Weights of a small transformer language model: LayerNorm before each block, 9915 steps.
Each number is 128 + 32 x the weight over the matrix's rms, rounded and kept within 0 to 255. Layers, rows and columns count from 0. Numbers have three digits each.

# q: layer 2 attention query, 64x64, rms 0.21, rows 0-63, columns 0-63
# k: layer 2 attention key, 64x64, rms 0.199, rows 0-63, columns 0-63
# v: layer 2 attention value, 64x64, rms 0.145, rows 0-35, columns 0-63
# o: layer 2 attention output (transposed), 64x64, rms 0.528, rows 0-35, columns 0-63
q0:133126119133048062089099165170106105129101064147169137105112137104159128119098068155238134096093161106154115111115100160255170159164125149039106171117116082098073129126102131193190111182180122
k0:077126089171171129160220131165125043052149148113150060149017161129185151102091119140052165124141121108083134127108097108122108156117177144193130058138151091178124136152152129144096188172133187
q1:119154121190122139078081105137116179069118090079219121149070145184122164159128090110078131170181064132111109098166113127116143106068177133144146120133137119116108129174103120106147186136151146
k1:132092184113181176160143144152162042143083107154102108048154130156143130100143155123165185118062161120116209163101168152190098143097143157105124142102095124144093117123118165092145097087121098
q2:114168198141119149084071091117067160112092121145130129176060105120209071165179126145125121126140118184134116134165140090076113103108127129154129176126149093138099128184122138088081129106149185
k2:154141131103126142141169184147146122158116115090109083085131091131060162116086067167177146080160144129130145103125115182169158193163128109049124114169086149080148100126088177103114146158102070
q3:178173145122047171147099136120113067187156114073113108120141158098134129126171048166161091086134108159122098160178106142138112176133120136078148194125151038101167145176100175098133143105108108
k3:173176090115096128157145162146115159119153107109201090045126158065124173124126150112082149104120192083084228160111138078141153081115165094139101098131143119172150193112092170114109097186124069
q4:128102170161160109067098143179142144115177075147145144131032123113168196075104118124150154151255147068113141141110118106137104163109187098038093130160149083179152176066068124077139152170145104
k4:082060100087195171158180144135118047105104152084165143100152062128091148132094062149102186131153110095119163168060094164081179157119107214159137071156141148189073101131117108177158052154128176
q5:077137097098088131126177166169172109162139137075135095139132092140142094138134183130101102118068171175123150150152111136102071133093089089087154174114111199100130095113099119118142141145129183
k5:183150134110142211149124077160129158102133162154079099147153166109112119136150109107103160100107080112136135137115149091123191161134089128144173135131128086102122084160121106135141159078131091
q6:124146142156092102096090131100093146149147095135087140117182151165133090111162155145146076138130120143114144106129129093132127082163124112151190135120106151141193099143087172143106097115129144
k6:144112177114143155107125098142087155133118135095112135151080125132112113096103122119139120106106177142128108114150161172131108197159118100163083149156126121085127136125185094129146151151081118
q7:203151146147089169085131149119095124195073156191188154145060111119048046158152106179163111086134100159113199113169131101118095082121126047139081169106133092079102105140146144108110134186144081
k7:145121085142144068093122115145102103087140087142119138105118150079146202123083079153170137127163141148087115111180166108200160175140143163102152097201047126141127213100150067167113116154103109
q8:147198101171087128194163122171100068133074084125130115163048124172109172114113129129121151165130182107121114169126114111122108113137107157121198105189126131161120133126113079155167059161107128
k8:114103102127162134138178124103105161140176160127111085131150133110177135164068129110120110127136157118139168131068145074088148105081171144093059169113110116082132181130126132145123148097175106
q9:092102120106149077094132154173188102048194123033175123125058080070177149208136146095143152165205125088099122147098106159133129145136211112046192055159154121172143186097148113160065089092122114
k9:095128156118202133119158155131218182143119125149138129140224094185062141139090148093044149132134100110110175198089083064090148133192152176072114058094123116157121078174112150121149142136059131
q10:113137056127150163158140128182156142174127111169186168102109096115164123111120099124157194119171119083133107120144126146171064140092139119124141147111135108145092163007105097127113104134139131
k10:051107096154166107161103066128088128054147166127117164144093117114148145173104168128107122198156054105168125133077088127067165121129176135121150080167104111196151115154128177163136062099114160
q11:155178144127108177147158122107067110149129155157149130144125121121124157089188178095052184138099106058121136113097104149118180080165068100126114103145074167124108127180119123073170133102134120
k11:153149122126137121145126177134203177105141101186067150188204129120070107133101066115202115172172147165161115090098157082091091118201076128145117159105137125138134125040092110157117103145138116
q12:038116162103140102101166102071116162153159152145174131148112157151147192098109163097042081155115180116131098135106087164145111112152104148144120042127108141139140141138120118166076183105110227
k12:162132114171160137134097159169176101105117105092089144129135087138079057159178158114206143119137110164092133096139110109131163095113154141143088160080151184111123079143103129139133158095115072
q13:136162115161154139103140104118028110143194126127152088120103149106156138102124138146124162175141110152146092155126119141099147114084139105095068124072127146154142078091117140167125123122147129
k13:072151123128107170109122084149126087183171128123098197121119076173157103131102100134113121096105125116172160117133121102158168136071103144136096127185128134142052143143065171103140142143102116
q14:122163120096104082120170121157151178167178133082118134132189147148134148101151147089106100136132149103139175113138150130115099132086099181099119114134067185147132169092111127118099120172066118
k14:202150186074133169214116138115130093128156152133067121116142155065095091129173101105172144166131146145094095171132118084112161124212101100078113140080162092127124114118114097138169125064119176
q15:067111142113207096154197067075151086100204192087119174096134096171119225171113188098096127148109123101144160149122138074098149132149087164121126080096069069137148173113158110156140098155117107
k15:133114134120071095134096233156127156171159141147083144154218091088078078150129204117122116092139122153141162137170093096099063087075119154122116129173135139123115122234124137110100139080136168
q16:052145139089124156204138129092064147173152141109112140154142111151100111152120131146141101072125142153181164138082164140058109125136069113141085150171126172092199079150105174113117121087128139
k16:179137142186096097135127105086124111141116098116170056110160159098109134148127163128170118138054173164129116084208118162099127148152097074179171189122145103094102189172106094106108155092112086
q17:127185144133089173139120089194159093184105139082125079121113130124129061098149161200177120090098160134124144140094117135131155101036126132127123173057159142103173177117108158085121125099148130
k17:157130106146144146149119104111086160156130104141140131104093160070172179121124135161135081113132102080165210106174102101068141081181161084129112169167123106134073161117073106173072120165136148
q18:050133131109126114133169088126166093094167185120058106121177148184141184171075139102111106139086194069158114153085139171097106124116136141168113100113142151172093140137113116131154104139110134
k18:145140131119140186126140131102165125174171081141092124137119160117100062105198173134106107120117145169121120127177129092073135079136092174109149160076077106079114090186123091135140159124193129
q19:127141125170150143109132100136164132107171124110135204109144106087163144129094113137099095143186122098133092139066145150119109089109118181140148118145127119159104098100082167138179123187056136
k19:064122110153158182115121109102089132181142192150104088157099137167105161089148174131098150136077085165176169120103117124055179149110105137147072091157120107181119121098182119177163133038112126
q20:155126143079141091220129100112147131115130132071106074137128175155085091154108114145116094126100135139147174191139103160132108144136114146186089107132172095130177048179112125035150122143099108
k20:144120113117084173097094182064143176157138174161157110078121154114133189099179139098174140049143157142107106119175079054092128058101114112110167186117108136140086186116115127171120123146155108
q21:088099119087130118142140106167141053099105123151177172130140112153151099097093116168168138086177130143107101117100114208085143152169163136074201085197065103124116185116149100107136094195167118
k21:149152066221162119177142166072156147116150133101151080140163146092108180191107099086102151144096162070127145128169099081182102127144124189096085059126153106114114136145127130126094121146133138
q22:134101115114116085116143191041125115119129085207127163124093105170154122157142139110132092137112133134076133131122160135156137116136127150187093129071106138139191136100167094101163106125147106
k22:094118178175080181154081114157122123117077152099145081149146131087113115117116130169110119112156149159105106149118201111101106088095135127127181123187124180104130089168089149130100155184126105
q23:123108143088177117164114164169171144068118091129163117147123131120126143156111042208101173202167135120095105077116136120141139150183119110170078052148132079114161120157099111137131143146127132
k23:095150113230146123082126132150108095171095150118175106118149088130093125083132198119157128079119124142152126167132091145146085137107147164091167159111165146133076170074126160149126073120066152
q24:157220130152022189096084188081107180182112094059163043182150090165138084145142140225194064126067111180131134130152068072106105112156120087094041195118163129065145160141129191125083158136137107
k24:149131180107157134093094068186100087117099115172166152065103209126110152120141041124073128085098137112157212148205188143129164180140158073187076170130078105088084183108067133074135162177101074
q25:139078135113078151146171092156104147109112135145133090153165086099047066090156104135150103175148106121091137142125174149164145124111099139147188139134162091120120155101112176148129107157159152
k25:076200124093200142096135115178150115138113119139136121086137148088163174138139110140129171103126143118120072094145098086110077135150154150109110133123108197126144118116105097102131129097158152
q26:142118214140085144118112176195151123118109048160172120164132175134178077136173089164153170140091153120089062095132087168167143143096125113105081145099076108110098066171057205127084149175134117
k26:107149124151192155094150081113156084101144213139130121079070098126104116087115131166089099140186107081153172128164151155106117125160126125121114124162098133162095185018183101157097118157129119
q27:150124108117097078105167155171132074144131097124097157145074136120138120129077092142180143159162074130105195118153098185178183135113164098146052179185128033085113119169160107077165134080165153
k27:126087116172143121131109120169097105097172126127173142099158122111175183120143110144084161056180190153119060123100156131112067093106169167110163053146121123156130171092116111126074111145128110
q28:171158134166067199146078089096066137181084166173112120084101141089108048131140136129147112124053138158130139139176119133161171113112144140165076165124073102114158070119152169136191188148126114
k28:149090072127103103160101116111146096094130103131162126122073140141178154131139132172108124121160072145135144123184159074117051177064091087143158187184162140136161178148127093110134105147133068
q29:140123107133086184159150079077057171225144097096107158104169121092113148090131148214204074146092167114072120103159145166161178068146120112092122170108108139115088086137134133122109110140159122
k29:107128165080104082098091112164071079135113111097072143181117169171147142195132114136127082125166158142160105090152122063148102140157082081180111063167151113112206195145136149134082124138123088
q30:127164098119153074101138139164126047081112132094163163187097153132155154123131144126158113152163131059166100090133121152116125078141144108170103079118126041192108161108111119128102201153165148
k30:097085168218175111174045119150179157141155106154094124081094054155069122101135128129117101121158185138122092195050093150122141135152147154157151113103075183126061099103171096169141075121131191
q31:155150182142181138180175138134082067098172128129142117069082112103142091150148094114117162118153153114110100199152140081109139128113196085074166135164171101133120128120092114088137143076110160
k31:123128101103121163095118140060156172171129089054141102112202138155090179162051125111093127102148084144154183137095104144160115130170179167129094105111085141134140135186126168144060112139154093
v0:093156061125096098129103108111044110169052174165126119153107103126118093132143171178157167111092125127126109106138103154101133211169123208160107129114155132088185120119153134129155115199144150
o0:145145138131151118075154185169180205176145118088167107129105100184169107141066124114104110167111098156127114139106145126210107155044068040118153111147142140138142131149141120099064096080145118
v1:133114134148154110122150074104102125115147123109156125165191119178121121137096136115107112173148117102173128122075150064085034159183167058145139164177119117159110148128136135105112160073159124
o1:143161158143180160134098174189156074150151152163136157072122102031144136121160131165153124094138150091122107123137063140095123131113104173026160133083100104141136150139111147120152133167090058
v2:095154130183115131069139165120104128168161135110126110154071225099133071074144089113084148082166232087117133165077127089158138077133137126128133105092114135112154157136099105111148186140136180
o2:125133161127149081123139100108141126121111084193173154149114090135100143177113109115160133189136045151082081131125163155131176151147144140123103117163143060177115066117153121125172105102076122
v3:142128169111125073171145143182145081122102064156117178061178109089120116133119130114105091143154097156127175125136125189141128149169177159151082136125144161073098130104118114114125121100110097
o3:091125102142087174112116121136132158124186164120102053112116152159138129071135139132139156094110116115144110137141095125155128093124086125118170142163066158140166110138117157118130110165148157
v4:112125143109180027129125153156136109216102149141089172152126064154087152158120120122134168120166096159134130131176144180103120183157167140145138129091136135112066117103175123099131131122089040
o4:104172134139094129096116090096129150081184128083075108114074132165144106071120140189120049090178130112119110144130115148101165091140080128111147170165139154115176164197148146157148137132107162
v5:117177077148201099087152105141142139124070127117126115138179133079128142099092187127104122099077143100135111101140128171164164161086132098136152132137176067161143075116177167144121184121068151
o5:109135113132154112124100135088076124182131125123064184188044139181112145133100116102140094191201087129182163126158100130111081108141109104119099187172108096107133197117104116129154120133134146
v6:107123135092125126129197107113094094122117097103146117224084099132154138113177096130125119193075082200129105104150122114069179137158174153122050127152115141076120162155230137108116089111076179
o6:094107193201157111133118085169159102163095127113188107102097123155139070129092206152057116063115160112082124120114172187103113124060123124214169167093084194115149109162094119088116142133184101
v7:092130123142162170092145179166177109160051158171109100123222098079088150124137076133102042105129140188101107177085132150131168166119122079086153201118153152129094129152129151115083107126074103
o7:102078148139120066117137093122079076160150135080055170116123112195166110064131166164156172105085151104187079115193174152120068146061107193182137105172101121094143201125115136108213111081189120
v8:118119164119110119117142115105122137166128112121112142100090144158130116145111130128125131115070134092155143092132145117118080084137137174093127129153106103137152175117106121164139148143152135
o8:128132111140120164106122144133138096116127149162148142116152143104134112180158097124113132151122112135103099128101105104184161153129158106111118116125151133134090074114144175104098142138094141
v9:095075140164133150174077092068060138157164135186100148144169137141116127192157148166164109104171115098141081150094139094094102147167122075059141100156091104140133129079119128085100146172159161
o9:173158164022135078126136149162206127119110134116102141077147086106171121129113094128100129181097164134150164140151159175147133140108094166095091123120121160124114142165124143128099091072125093
v10:140104077098119143109161153070038099138100144112139177148112141121140081117138119159096117125128099131130106196103098100150167077177152127139076124155138153073126176135161179104138146123105148
o10:060115212151158081094087091161181139086122111103186124108067119164096145139141180149155137153141142138098086107147174194111109153111073129152136127080089122152167115175116073101144100102160144
v11:190123076111156135048089156143144070133146117098121067187110102134171148049196171108123131125104148135123117095141084090137142162097180178128133122183063165077143115172183144150171144164091121
o11:113115168149171150150195111133121174179075146142125159156105112141077065143123118182066125104160075122093170155129166130058106104107163096168121160092148087148182162098137083106139117140124065
v12:138117094121174118092070131093091147126137117152124110152171159127127215127169120091174135112054123089104079191123128129196143118112136131104131115135090084129128110111108187140131141112086152
o12:130100173122110067125137067093125104115104122080113152148103142121107135143153166159152104203150118114146201121210160149056091106096150170175085156129165140133093217089136075091134116080123138
v13:143129112196158078137113130155129140085138100136126122132190097123096116171188113113157099090187124114127084103153149099121120123150173136125110099160116152129084088108141137058138177176149162
o13:143170101079118143141135123136157161142149162156081117100081132124139159096077139124092126146112160119179196166127123157130184129102058134105110202134124169158138129106102142106121105084080056
v14:128128082085073124188108130100166115140147177137170138144127070133158162088144143113122098119139082136127076133121143169181157103145106041126127110117157097161113109109197182119112123135102169
o14:127189113132170123129175090134108162147091081059127107145129162114137108110103161099108116156148191114111125124150179129066122033119102172157127134123103162095152184140064076144101147125202159
v15:113093212129112138151194098120146113175149141161152152122131126101067127109132105190142080102078067190132160111093081069128139122173127156103136137123118089144131107068124140089129170160151102
o15:131132087181122162085111163092143105110153134169156125164126120117131137143151094093045183142172123125149053099156152118130125143098066130132136130189140188114103101163137111082082112125174120
v16:143060118143125216127112143125121089165148155112160180193178090055188090111089152135097186051108114099148130107181101118141139120121130092101151127123131183106082141092133094107126147188167124
o16:081153165066116059173188119121153185094120118126138135145170161134128147153108105126096104195173150100108120088063134170130091083185087151092114081125101079127153108157117125130124131185199132
v17:087138098121078134181049097100098088077129172170110174137125131107101153171122139100137140156154133163137139148131153141121091144126108175160103137106115149139101172165095135207146149070117062
o17:131089107138104091087181158184144146104150087067182049091189102102151112092120144164196143131078101118107109134115107135154166134169183120052159091122114132095111176120165134149108131120181175
v18:096204173189151151129081085127134161127115126122158067198129136095159141132088114084114147125138164133077150162120164143137112166118106122133118159079101157124117144163077056142162117105153155
o18:135065160119102090151192140118120119169166095126141119121222145082172143146083163138156125140091088109107121141107110115144111120102161166061103099178150086134104161104112152124128156135165078
v19:157098119125054127185075107142189068135132137192134116084151122099123169071147151123125119117115158181165097130127104178184124162160140126107122095110127149138075112120086110122145128131109143
o19:137173066097122138082157130142101219139125121095149086160153137123157086096121072133117149153141125104141129129139155108088122066117132159142116104176119147112144142090114143122088143142194159
v20:090134156168120130176134135074161179177067142141113131044150093151112081147048128187100152091064145169141072155133143115162092080123145132126068149161131104100078167130108101159162166152134106
o20:127128115151069148007052134149110134096140083136138140173102138154130160135128100137152138133105174132125104134117105150205164149128101189047071122158160110128106143139134156080132133139157162
v21:089109089111094145138109162151163133141152134109133098146156093189159089095089128115105182163128129140173083103115131089144086153148196061177057134161175157048118135138167116109072112121095149
o21:153189184139135162112105088192105178170066096127154119118104118106118097102123147163128085073104170100071141135102114191140148044129121187114154131071087095144180128142125133144163120192105104
v22:050146112124112161097121122171172161176114188114161119167121099120133155149092096119175117115054114123149112146125150085164116111141103147153079115101145109122163142179108113156146193110141090
o22:135094121167106114107175125124072141107133080103175143117164147078155138156132188117088115163104137106118074121103124136151147076080163129089134134138160144123104162100170117137151163114150148
v23:092100099105132108122150090150111138120161130113163145077182115129169135120123119186207154171073122132129119127157060096102160168093061131179109097132134063085137056115163124135127132110177074
o23:192122103167096100156100190125140123099129101100134119186078064139102146116130117057089103083140205135172155133106112140117068117132117114092191150129152171160114164120182055131140106170120182
v24:070140128098139129082127113176101151141129125158145138115117174176126148198135094096182081189126115108144160115169106146141166129156090154073103105108174149092129121127125138088077127122081136
o24:130060164105090080176131096119097098103109144097121145084133090125155076110155181125111111111122151133131131140081146164161129135119145080209192132148119218146123089099169168161127137119087153
v25:096106096110124074064102111160145130223115170136188118170166133157106135088076094090132202112052142093169131125151097120193087189194161124138117129059177140116094117080096092073107160111114117
o25:119171141150112112109133095110098167105143115121171158155117122076163109136155135167143040182213102095103066093105106147107124062099070144113160116191159121172124128099174154127140147173104141
v26:151109156132138126092155155140109096214124149124068181146084078126181156161092194120129109109145158083219122144132160168084077136124131138117178097113083074133109140093148120083105149148127084
o26:171138146084126117163138152093106130091147128127104143097105173130114088119144078181050099130184117108084146149120109131126159088113163120118129114132103110114168105230136156170156152134064173
v27:042108137144114207139133182138169118146181115170107122153193132102145135101155129142115167129095166174102105104099108098121165156044135085115130148157171088092146121091179140146066155146092113
o27:178137124140109095120143102140125105163072074146098149192113041185118065112108087116120141077112132129116148101162168202170110099168143175154142133116088106132112160123165113135151069151167162
v28:112122164112115136172137138120179139125138082134148139144117144111106109112105155149084093168141136157163163147089129087158130149163204128152050110127107109103178138143164060116090176077079127
o28:146095125150134182071103123160105159125098112184163105148103115094114104097136112154113153130131070145100097113156131160127175073112110151113110151163063126133135120150152124156181097157171127
v29:114177134133119100104101048157072121116211149132090106074119160182175118079091200120186156144098069150133087100116098116136136151155095097124089101168092105075135103065143216162119126127156184
o29:148178132133141117172097192140153100207085115068168079157151080120098136161118114079094116110129136096123171160152066134166073122170178124083155163163159160132146110149112117098042089172062122
v30:147128126136155110107132056077086098134122141130148122133114180124135144108116147149111159163139189139128160150129076134109123170103075130122191124107128111161084115139103105135176146084134082
o30:130101130125139085122110179105144117094168117133133166160116068119122111139146071132172111111204101142135111131106124109057085179179141105084138101137153102140129157118155115151117151157140157
v31:101106118127161092148058091121163091159142102145137105155124161096090118119192135138111102110187160103102175056139107111125128164130154150081152098143104161135165105181142060164181191155102098
o31:106129113075149152101223131133150197135122151171071155120144080116157081135104078112103122178133056167150110168072174111087163109161120074092100153149138126127140160064157143162128124122171084
q32:133117101118159168101119110192129104109100078187116117113109115113195122148109083180113132110118109105128120104120123097179144164148168156079126090099058108164135164113112142177119144173149106
k32:115126117126201177121122127106142122088118162133158186124143101110085159148136087127114172156177103101105136170091121147075127130119147187073114081133164132161102110092107147088109112114139126
q33:147072126118184068126129130096104125075194150136140210093146124105152168108097125127096114136131122090120181113117128094105128139082198142141090044113122187159098195132135105158119145163125150
k33:068152106145143145155149151120135157160149186112113075135133104161054148114103147125090123102143127123169145152086056106126138134139079139120156111100121086113134115108109129165145142103119146
q34:092122101115178110160142139157164069116171235101081102108089104103106132104108109131109116112147137151151145102094118152139104134112157148148138100154148095156182143111137123106127106166123144
k34:108142164130101078134148107109136156108156114114102162139201106149156144119116154128132150161099097110139127141118124076110141102112135126115099093132150174109111149175158141164145128090129136
q35:090101118177149080127112109135205197087132164098147171077162122111158137101132161087133132127122195148134140105136132143101116071142078110137133143105116160114095122142135109077131143126087115
k35:133189168070117129153131152117129087182145050146085127192130171135097117134137118126144097141124097126140085114128108103110097181160081131082126177162151095075134092120084102176148123109142146
q36:160134164113137129089107155153074113132161111135219144094127126030173129123129032175172098110151138107117094108211083117118110114141192121092112127132081132098094167115120183106126144171177109
k36:103103076164146125148176131127124113119139113097161095101098129116135145101086117140087159098157099094098178202082127133173138191092199149097121097128170114194122146092106101165126072146110160
q37:097055148114160155122112122121122111101107064111169100104138143148173141162191114161089110146154116084107078088144131114117097089111183170137140111126197143122127147116115116148093124116184135
k37:142122094163136108119120149113163100127198124178119170132136115089122117093108101144189130110132133130116148173112109135161145128092113175069115099095073103177140103108114188143159094119096131
q38:094140151146084133132148113123145149207147100093071098119118144205091137135153184113170077133077122166141114169102151136150117113110114074151210188079079152098135106143146097116164150110153134
k38:196134126098039059099154159125113147089123160126121159161135148078145143140121130143158145134079158159125115048177156136181148129170070058083116137182139127092149171115124127110060181143137064
q39:175112156094078144132117168179161156179119115120140113138117089108109118152151139153199126133136065154130187133165130087165127105135134079127134211097123135095090067134113147132078098122118128
k39:106075169151131126111132080104120106099162126105110190127075176105158164078092113136112091090150153125112122137158151120108148154118168122122129111200078135115169202149122118110158186152135076
q40:135118094120133131153127091116127101091204182156092159126129141117123151158102116103134148105120119126222104184151120100082123190102168117104102102140167120172108103112155140079128107110135100
k40:089120157108134173119146090181132121115078127138110103148120117138121117108125133156108145186120111126062120068099144168168174114120114145148136113071106135089112121097146114180128178117140149
q41:112143158131112143098170131112125113189157144149116183164134088132130117127144158075105116098120135123074085110148127158124138095096078169110140136188108159101177124145177091133132116119103125
k41:131145163156099084107107124091098172140123148105183112097140187150144117126154152141193070107101133118153145158154125157154119130115127063129162156108157152139089124130117113114109134064090146
q42:110131170103154101156155078098150160132127135102149159142108189169090139182170153099126093130123130143156110098132117116101085128143106149133080153083086155120147087093144128108121129118123130
k42:151142144099080126121126122128129129154134123160104138085130110074182093099135092150112120167118136117140075128107172178153150133109106085131187172168122145105140095157114156109154133117112090
q43:178111158142098122103148152164155088159089093085176128122159109100142064146122092093177140128102163178109143159138154105198120168118144101057098149117172091144105128106133111097108124146196089
k43:100129090149145081129143114156097088036131075170150125133086162146176152140096129172089127105164120062104122102099125163096091081153164120178163080138103126167143174131141167164071126179096123
q44:138133153106112117113128107102153110157135114154091123108121132140122140146138147122132102147072086183173159126155130164103148160128122089148125215117160146136142117136148114136140111067085069
k44:131111136154129109137111095155077135136099096110137090136163159151137130095157123122171116127129194126108081087147182151169091124138102124129132136093096140073119188088095110153127176169184131
q45:112131106152124149156103122078124129171109173138135104104177101181116172126126212079098131141083135168144129119101119118133121075163086165143184110137145131097111105150167095081133146101090144
k45:159128173097111136126141123152162167157124119133083141179167131089105041134165128113197129104126087146120127107204131146104114129106133124146103223087138131087119103145079126108134131087165114
q46:082119169069159141116177092144146148114105182164118119110178101135129087043150159148097105140092127067101076123109145140088126134150140169150166092135084151132156143140125147150140083138116119
k46:139163114227114155087114116078140154113132109148117140192114116152077071110141186089119132090170149185139051122177148143107165094089080140115162151108157153137117098128162094088145125078113163
q47:115153100157116152124123144144079117133147136121113148193111107189137113100156174113148132144075110149151118068164124137146115083096117133152146133099126127152130130083139142143108140121107111
k47:180093153087066095119109135101122171103142089098136155113127141096134161145117116117153137121136152120117122151098112147141168117100095097108117182108136136117138126169104123127158127111112130
q48:127089181138145128085089117102131213180193100109130116161145129132138083126140127123159133101112104130095126111135129155160117137128142110120099146127108125140142104114111150139142121094117105
k48:139142130139100130155094146123144112102091147142129135078094186119109147150129140135136102147159151141169139155119143107113134121115102108106146120147150094094114160137128095113127134149154081
q49:097138197119065096159166106142166112135118127137097131118112109179154157151121192178127082130112142096080151155131147104106108102104098127125130153102072072115128149110102171131159144120160127
k49:146160103141118120126082134099064152146149175127151162160099174111093140105104071058123160110138098153190117087137120137152111161144101065197137106173167166134177091123165128097088138165049130
q50:145117088132176203143118106120138130120058206123124157068135106104105110135122139125047165088149182076152166132135143153119119107129131149138099096142102158123116181086152123127127077166128138
k50:084163141162135111135117155109168131154159065107138168135174122126118116145147106116130094156137106169109125118089104130091110092175157163101116142111141119130087059125107118143147176140121172
q51:107123126084146143119125100077145158030120157127065075167132127179104153129130151091068144142147159136100138113136151161165169126158073186167165065116111156154115090179167076107128135107116112
k51:150107117133139119194113077096170184162129131148094154127150137090114078109150191113171041160070115133149106126113111153038108102138108085143105179074157112085135156135120129173150174110121142
q52:065163156135177130134152103135116138174116168151139102134144148121135149083107151126129140108130126109137088146099152124124111137152148101141089072129165122117094115075111099164116142131126154
k52:167109106171100156112118163114117109143093102130104151150139135138100130156147163088112135147142109137141159151095100125124116113084096122120165163054100140170152102133184099153119129095089128
q53:167125120117100101160111095106129162134116127131099108132133110184139126137124104078102112144089095117140107141102151153122124132161156168146141167167146117088139116144154152130158124124088092
k53:101118214126138160087125143187131092153157131151134145142130123098104111141144165189174138124121117169112090102146124112127083159082108047138098119096143154106152148138086119091111128133152125
q54:123165146120164149130125142076095119141135096169195165151092150099112139148158127126105158152162095066110108116137114096128105132158133130176139111162107097189137118113143100104115089145114112
k54:107080108128119125147196123182176102123144153093120098061162103111140124106100078098122143110087142154131132161085097182163178123085142131074188085106148170125102073157127156139151126168117134
q55:162119171128079120187129176152098170144105064130114144154179119161169076162141164101101106123132131144125117137130134116120054123098129077096130174187096128110167115192086170062095113114127111
k55:134181158109123139116110066148142049088163112128121136101087134123124158090177116183144122103101129132087114153185181151137151126146115116176171139128150123136146139079116077126110097177038102
q56:065140145138132135131069102081131128158162158097144114158139106213097136155147170107080126083121113150166149123147105065094074095166075128131177168155099181122132138139148154157022103143145171
k56:153125123126103172125156127141109136127167088121098147175127186089130096112150091085155147171119169157097101142128214137151149129109115105140100110102225089110145086107092108077224171072151056
q57:111119117095172092143166146138160163123095160173144110091102110103153136096092165111126100192094099131126141143187085159176152096151127108108091108184111100126130139142123101149157152114107163
k57:123151165167116185112053138104112096137134125100075109127136150129071134114177129124121170072110152112110150128140118062079119161134141180105160117108157150148113147172160163141115160122118131
q58:136106179102108145124165133100128072117139163178116117088136161122154121156119182125179167118115133096156094112125160145127136156111101126135067166117103138111111124098085162104112126075102164
k58:123149143153096116131111136132116189161125089119175142158127116143092122134112081121086091118140156128055163148134122131168095169094105111150176134181107149101121114165153120120140166221087097
q59:138137199128071078140104177072121169176095131144093127138145149159115116138146144131188098123079077165156147104143129136146139092184094105120049162124134059097129127207141151141171111134112063
k59:152143086145072145131082048152078134126126100108155101093085175130154192133139093181163144090143104135180146131156126103092106182090159053160153189120109160117147145067137106117123123127137098
q60:141163140095043158085086109127170138099171095126103139171162129128157122111129119165164081127099196137138108106138120156167146064154086139080126142156087125142130099153112151117075150138164141
k60:171091149101172077171174168132104137093086125205141187073100135115103123142135092080110136130153110119084142124111162111105146151144149076141135149106172092112148156064170093142157133108121125
q61:086124132162101123129050092090154126118109132105134124146065118161137125132132134132174103153124161142140115124131126138101072167083124150144138163130132174146139110121155134143127105106110161
k61:104096141120077118120123101118097116111139162157144187138221136138111097144118145100108097105111127148139123089099176146185123115127128122165145095164153125142101122122102180103132104128124111
q62:137154178135083132123090117131137147132107097165144183110132143115167067189179112181194148130105061124106116107152110115146122135092180104075117232083130069112132106122135173112134117165142097
k62:137154117164163130053117097157154085102120098100194123070071150072131188109080038112108125126189174115149116140163156170169141133137127154161102118171109119134096189089127146099116101153135124
q63:141110139106191133180163144146135110136130158109120153109169081119111132072129083098073164151126137125140132112114136126096131148135075144087154084142132108158087146085143118156146143128079135
k63:125102114114095127076093172135147154124121121149147095140141135172100085152137158108116129112113123137101078157095107124132142090142158173132141124124141157097157058194150124124118160109166149
v32:151124096119189066148142107100118141139054081175141138139129125161071150156160146095103140069109140069105157165141120171113162138118107105077163131163101103083157181150130178096158135126130171
o32:105139154091089087112117083073134149130126144082123179108108099171176147203108142153125102156136101150230165145146152141098080158120148077156074163077157144173121146097145156119079103076112126
v33:068103150179094167123083176132136173124148147132083169133083188110141134177083117175126055128135086166180135158148110142128141062152078152110134152101126167178123131124136122159071072128101099
o33:135109155112155052156131109159151054053070126144146122080139151118125110130163150108133139157097151144084076079105126164189145144128111161178145099136117116090134101176136131139195154107138143
v34:090174152072116157124127072081149067104166116087118129095137099119124075124156098160110116141157122182093152123114096109131121151125129159172094170121135140092216120160110107136122119154181143
o34:141098141165129139110136213192156166188123060154166091185173111134100132130109126073160189071111114102121134143129143117183099161124105107086174102167134100163094141105097109095027083123159083
v35:138080129098130130117163155134184147150128154126152100111151143175140127089067153145085102144166151141121092126142097089114090125103140126115124172128046129089137143188184140146114152157119060
o35:112104122179121184083083142146110084137129122120085149092121104116151103115162154139198146043124155155089076143132143132101115137133116163083183119093106105136117179107127133169160118167130187